{"norm_place": "pre", "rope_fraction": 1.0, "init_std_down": 0.0}
Each number is 500 + 40 x the weight over the matrix's rms, rounded and kept within 0 to 999. Layers, rows and columns count from 0. Numbers have three digits each.

# o: layer 6 attention output (transposed), 512x256, rms 0.154, rows 37-63, columns 192-255
# v: layer 6 attention value, 512x256, rms 0.166, rows 38-63, columns 192-255
# q: layer 6 attention query, 512x256, rms 0.16, rows 64-83, columns 192-255
# k: layer 6 attention key, 512x256, rms 0.165, rows 64-83, columns 192-255
o37:552442440512499505555456460516463455594523430464504488491472498534530523491515472528495501534464501484477478513407515479543513467497448527442468528531476548565500497527513489462527490502511532
v38:472470517511447493535435488565497504471501554494509478489497526534543474539521484442480491513539493456488494544426539528534489545486512503564471456473508519524502486518426455469466479497522486
o38:518607526554494524482549464505467509537545476485483417467549552574424528432461444596469448491493484545494440475588494508460480427509528477421480515545549534455503540469557536458512510470448543
v39:473499507508438488526455592537496544519519465494508473444464514497549545559432527494479474492498510487533485452474506504456539489484477532488533491527525491464495505516515493516508524545504467
o39:545426543526515538458480488492488438471532465543522499574488499529418456400468448538546470571520530489516543564592555529500461512513487501485438488530515500490493463468572439492561475433449540
v40:421484571466497507489556435500521419558493514398445468526549453486504524451490460456522517449499380485527476502518554521515544460494483454449479433497477526500477455495510491485497490479533412
o40:506494472463538471593445621446499575406500466556518537528508493502452484501496551562526545595492567521427535518486481458506495480475472529506488535575556527497539469526506514548460510530471538
v41:492466528625467511461522509491509440446555512532527535474470494466528433551530552505451468543476549468524470495421508501507542463517497494485464536523526462518503440507508510490474481499515487
o41:552481535447557468524522508447517478527522476500489522537541519520516586463528444446516511494484447535491498419572512482462432481504530532460597430519482481455520566531563454538506435503450466
v42:483443534513542545475583527521467530506460545489467455509490530455412533491477530534512503563465545550483485481520545484448486526466519485490485448537413446519570527493498528494494475466438489
o42:497552460426424457519453539465459443457437466512530546512512506527659519544418479488482537442537520392505491509492515527512489499479489537531499519534527494532437501467480479546479564497541527
v43:511450554542451465467458510480491505478447540546574542531510548510496462515505500524469498451461576545464475446485494446519502447572476566543487429490517500484484486472450496555417535506497504
o43:453545464530461547476449473501483455483554450489430485500425486465446621472434466543453478535516438510573522542498508556529436519452522397476473516481558507491470456517588462475569426488478526
v44:515440508575480452542473490575458536450526480525499440503524500546527433464479503478494516534568508468541493463502529514483537461490504472549536434536543573536478494528482503470460438516488414
o44:575516481522511535450515557505481502607429469513513513558556559502541587431496416518487462474440488526441494536491490572466458474559551474516512536514421470513546490524437425582542539495553483
v45:531565473529525550473511471445547504502557541428462507456477499465509499472454524545521471471478473543485533448489516540458451536454423489463508474485444540462508536519536490487514471519471485
o45:424549500510520487500532451494480492494464412520463467541522480506521486499446517445493469479575496413497541481490513541522531550513462546579482532529546420530596485516466524552484478523490491
v46:542486536526524502559519480514536506466478474532437460501443509488485440477494523497493523508545558489474537487497465468541508511507531493493510518507560543515446527523458482510440515541489516
o46:527499469434514427467478484523485501566531504494556494512541488536431592509505451497495483491449500528531515503515512455443502482472474514476491447492497438439590485474500518510565482490489416
v47:462466536467501471538495517495491505463501501564426489522526478521507423493504516529503495505462462481525496535502484510487478471438494480466455547486504556484465490453551532472497508473553504
o47:575543453515484580484455505493463488545506587499465522518497540445459556474474487496538514486579526551480453450499454483436531523466511573468524466501544422511510452430525465545502423538503449
v48:473567478517405486520479546513483528490555527461469522466519516446519491555596497497498512489454462449515500537470482453488520488533501527501569515547578487489512517562460484483523539515483495
o48:494429479464532497496564489524540538528477481548473510498433507540459474510515474566425490508538579512454458463483515592538489494435465445486461503426449507483495407418559533560419526460417495
v49:506554507520499479548471540558577528511475478475448523433582500515527457539522493504457519474487468522478524485523475467534493508479553469449521506450500469444489577494513467446457484511563503
o49:465499502446538542465544493507444436457566434584503527522418505479496555468414515445485539596528498468484481509502493506472500519527472467568456494515494484531542458447524489564540475509428556
v50:491525507536539468533504447489517594467517572496478520550519508535521422504473457461486477449504558462481504487500471476462437519450506434497494480520439454471489483505535515433496503501494489
o50:498455519414485490603500512472410499539516431521506467487512522421545560402484495500483581479443481492536474421502492463493527466540522538578536551467613487480455592567513523437489504488528505
v51:556532429468528536499381443504514480533488531495560533480449428528515469504556540538448531548469503494477473547429515474463510463554523455460525486484527518454523511530451514498450517536470496
o51:382468537512482527510603495480571449390577483566423442521546628515451477490514430520508491445546489519511449463552460473464437544448464513561462510514490534557472492519524529488532476464525542
v52:424538468515531469437480450511537498476533445510453502547487513458443518478543494516546510571442534467538486524540526439584470523499552530498457407562523487459494549454494475499509508476521505
o52:535471454486487472512480536437466467581541550532512515424462471515565478529476503491476533423589403487454473480460497523483574480571439496499557544415448523526460481520567536459492512513526546
v53:458568505504455461428467503508502500492451484460494461465468455485524479493515485429463571404501475449513518490476520522523505487511464462489493456483507467489491519540525491540523476473546443
o53:544454475506525526550546449519497466525577469554491555441507546572485506420437492551557457574502533531426490506527509446490541546521539545516500591508498518521502536495473475469503523548470585
v54:549539470487480530551481557460534520560458528499447471523502519547479529462516452556482555495446464517509448537445531483529565457455527478495497524483470520470499522533453438524489438459394442
o54:444492525500590482440515471488455421430556513446523522473497524442541452491486551480541490520494503519539578487528515546513443537544502529506459492629549466537494527432524589523518514510564526
v55:574476415477585526560487482533455467438497497461506511524491490470412509490494499511462517476538468497494470465544500499478500518485467554519581417511449493484509428432529461488481456452456461
o55:427523490568439487470531527509544442489487492498487465504480523464516498412484450504524484521513506441429544521476491493488510499446434446404491547522558511482531543590477480538482522527573445
v56:442530528539546496538451448524502478491571558442499528508485491527539489521499457503503509468501479497494470512440493555471485496437485467527496423440529451456519457552522498483468527501481554
o56:504478485473470453500508570527535523461476463545556454538532565489522505405542456449439509435465490463489515466551508469535508529604505525479484446542448544486504518481518507507527490542467525
v57:464542488486489529507519508551502449431508480484451479476516513483488563456558540487483537525562419547486512477521562518534524483468470484486446477509546503514473524525560518498515410514452539
o57:479433538526526451514478556492479581524474537470514499533489531524461445550493484504489444469467580436451479484506473499435524511514441528581630522529483541487534470456450516462496569456537500
v58:464508560478485507531503501483517556545491500463510476539484511496550495450485540529550475465542552510422483516487550504533524479512465412459441540492435530518540487406432480561490471458535577
o58:500465509512536486489474472512443516508492507497468480418470432511432481544503478512457511421476509492539509440550512527442469483451579536572562471474586458526501532553491444537511551520528492
v59:494452438495604516527463527468488540446491533490571471478513470486466503522451510540567488560554528515518514485496475490519487461544498474504516469514506472479513530542501531559528490492488471
o59:497503555490390465484476602536470487513581525485470490554460457520520471471517486467504503522440446505536504521527507491511475553422521556466513540422465492543490460460503502557567499472498433
v60:494446502484486474513509535461505501514483549540515539530487540470497431498484540531540509498464486468461501494474500566478449510443474523487521512542496547474444517471499518531575485517450523
o60:482555504472493480502496549524490494482520452454495480482509507474505588543456494472508464437524430504537529475542496471477509474558458503473533460461525502505572470564531518441486496605535421
v61:481496496475509490547540445484522496439537543497522472464525592523515555504575479494489514525528501553509506475565498458490477516532452474576484494508517521524461548540497474522540506491487446
o61:528507511559482483523474503463490490582468393464488528511484407484507481476416511473472477482484500479520530492448551498461525449449516526423521520500462465523546502462500463483536580503552560
v62:532476497480479505478448515466506546440489527508523550548465549539440486462593517466497593445513525457474470450479464502435484551512526547490452495447556510569486509479518482529517566466516532
o62:452560447501503515567451466522521420563508458566506438530543493444571566554434503598500431568485496535526511542490552486529537453433523462485509483481451487442504549552413502438450469557520482
v63:485498518578512539579519546547510533468541521560531545481472508505500491555451546512515503423476544513493492420497511516453525525532532560523522469484507431489491521444489503441512521487507498
o63:547491501440467544461484438506491481559452453517499445539542507455503479524437466535484511566510486517474513508529569512490487489451498449433509538514530542479501487468474523530472498475471509
q64:482497444496559501499538539531559522515511537516576472531503495476445503501489491539504469556483535535554491588501538510512519501433505520565521444454524507492502485515468513480474511422555525
k64:535516546470530482472474498480519497489498534471527535536452498543543564479426457430460519498537491466455507477521512566561511492549516508520533489512469519551486517562484510524501433502550536
q65:512536472514512521512468484386458494487516524508546475508491480522518530446475511543458493517469494493522534523486523470505472471521556482498517509460503531556481508485485467534431415479541522
k65:513525516473519497454460482448537423503511558504495424506468490505525537509473485501504479493526407505535444459449498489492496462492534484542471531506461552456476503501496410530430473548450470
q66:486487485498483511464477574499482486438440523452438551430491510499498531531465534493567545464468496520461495517490531558515538471479507502580604465531486533497521538528528456476473491531469430
k66:532567504458499479519474549542532512481486523488494495497492518517473504500519507539493551450510521497437535534498507545460549531552532498501538518522457538455440479532495542504554510539516504
q67:544562516491514505477560436456535449492500499460553439488501468523527495481447533470510517528499379485453550405542494468518510584500494528516502457512478508506495467533436508549466496520419497
k67:559538427446466535488473480459503475473502477521466533554503521476474518445477515486516537588523498567505489491475508509466513546473520518482499530446472434508476421510470498576528462459487478
q68:547439508500540501578493530534517525506584518622546551477496535476459491558474451463580464481515555517484527395559555425544539500540540495531528510532515460464477508482503413508538498490502535
k68:470480436521489449587549461480478547452489452547523524481482434485481546521516472480541488496470484456607524462481497500497548498517488547500490453502558549510482516462521588449566476472496466
q69:475498470517504510491496492493525515542539511420451505444445527504445511516553481529496498513563539508466567420479525561477523507541489510571483517504495487445519514494494498521466542508495524
k69:429484516466577532497534519514450479516522541489500510468482527533469465483546500420441521500531516507491513502507513568476473486511464466566471494515483501464498479481522528559498480487487546
q70:500442543531498525494500503508473507491525518444518499430408423493480504484489513483451482515509535518500532578496532503540508501482476477501531477492447508462467510508459508519501535513498508
k70:496486503540526539494500488515523507567584495468479486448519536479472484465512489492457496474544563516537497475512528515514470507507495531504550567510461470455534575485530471512505508520506511
q71:485549546467557470477493528492449508514521503490484469601568565516462524484484471420494451533398512501437528499468551513519478495498562538512558527525455480569527498472524486539470498533475499
k71:529546435515492495486493509450477558535542486613438582497526425490465562507480500492504481521453478450514511519521533490460478551498493477473517569487525461515508486520504523510478463520520508
q72:559530516525510516543524486480510496572497448465525465511495480471538532503529476532477443513549452444460571506479460499501494495466434444474445471518492497547427458510505507524473478513495539
k72:496494476511582527501577495455496523516483442521485542517528461498446485434538550506454468427545496547450540468552478497472477509502480497480440526461507523533482511538516484553462448515531543
q73:506500452560486499489452524485397533555487440390474499443462492506517529527469544520570536470485496519519530558424463509478418409510532523539520460535455541462454535553442476469493515485492466
k73:489499501555443513484441486471515532545508439415537484522501519476532504550464523489502480560496513572484505521490520508565476445510470558500465481448464554491490512569468553505467512521510520
q74:538510511455511479518514506533497524514443482451518523510436461506517502475506515480434546455505523470526484457439492499523532484480497436510519499510470495437454510558506431592494516466487550
k74:495510452436484438556488505497475506486507465493479547504509443528490501489533545505499553549493465492544496512495427529454524550544479489548508489492505547431493543503501509518471520467494513
q75:514499479430515438476466486608465524494486527525485452553483519534477515504513504434476511524505535463476501455521527414482535569567558583493511514445522497578423550412459495525450439522529550
k75:497571449453477505466504499476487459466531447492499513475508462515488574476501537514532517513460444459574475455474536461487494625514513532462503474488505473584459496500448550551517458574498579
q76:550560533474506474459501462448482480430467472507539530507484481478406533457428504447503556486468441519472523560473545488491500504457517448524484520482468513461522524549473440505480487511462507
k76:572507553472441447567562522524516479473450509532484476491510448535467537509517494543490464445505483469467439545521492468483542546466559419483531537490539530501551501523486488531502509436499497
q77:494458548605479474593480564432525507481494470439445518461448591538543490506548465481479489393481540535523496519473449443539526457475539493442455526498523483540470535522488520453516446516508470
k77:481419480513508507570390504529521515479554502486502469459509539495519486468533467526552452482409474499581483530558524503490587479505439524576502470502592450512489553520540429459562492493535434
q78:479485505440488523509513529537505431496449513468490497562450435528522497493506511470530485509513507432534478486480455480497492523559501534541513495434515497529503457552435485498534417581477533
k78:536489509486467513511497481497478426471442503521476523456502452547411539514498545496468523528614585399543486475507499422499527540520471490520490530527461428508488464553501506528523473545483545
q79:512505508482543480520478489576515471584520503496595494460527511511460513541410460523505492445445438514478499515531507500484557491587448542452563476494445488497513528467481496429457517497509473
k79:454519531552550511497455530467468462506466568507518496554423521513423448487461539513559479473441471515591433606518465534512443427519476509551523512520522507525511558496434557486444453441589547
q80:449554498458465472444474486568494557454516499515486480539539572527580504514551456468447522428434515447482537479499446500557477558490455505516531440509529467486530583441485497467562561425528526
k80:464514483537503525557496480520510560417502528491538559501526472498497504498522468517507604550470537462548500480526490578462526570476448538562518437462511437504486613453488491467571519445474489
q81:529433548463437596553467480567537441487528518562486490502489541526491490500505505459549538486486518507496442496575567474522477495503391543537496454498541502455491546526558522463511504451581503
k81:572493500560546574599548472511509458467489431586464518525564466545446533467497539598579567579452379480584568552542500495488466554503476551478466456552506603495442508534476523389486527472526486
q82:472484576606501506499454521507501515594517510545487416514521584476485484469480437521449438489512590532537508543494479507515512446444393521569583504476457560490484468530487472494546512464436480
k82:512446521506517541467432541515534521515489490484542459468426404438499509503535493536485566475492463548476498519462532482472471504454475606495526600468530573475542484478513531478404445456481549
q83:539470554534544443449494471535494531488439455449580396489554439513523428483469468544519462536502482514502488531527509543540546494483520534505449422506448446520408498465500513543518477400547488
k83:562450504544528453460481519512597468544468460424510475566516448490481518510496506526526509430521486506504505475476497441445516456532508453514436519508438466461448570545504507567507564385496457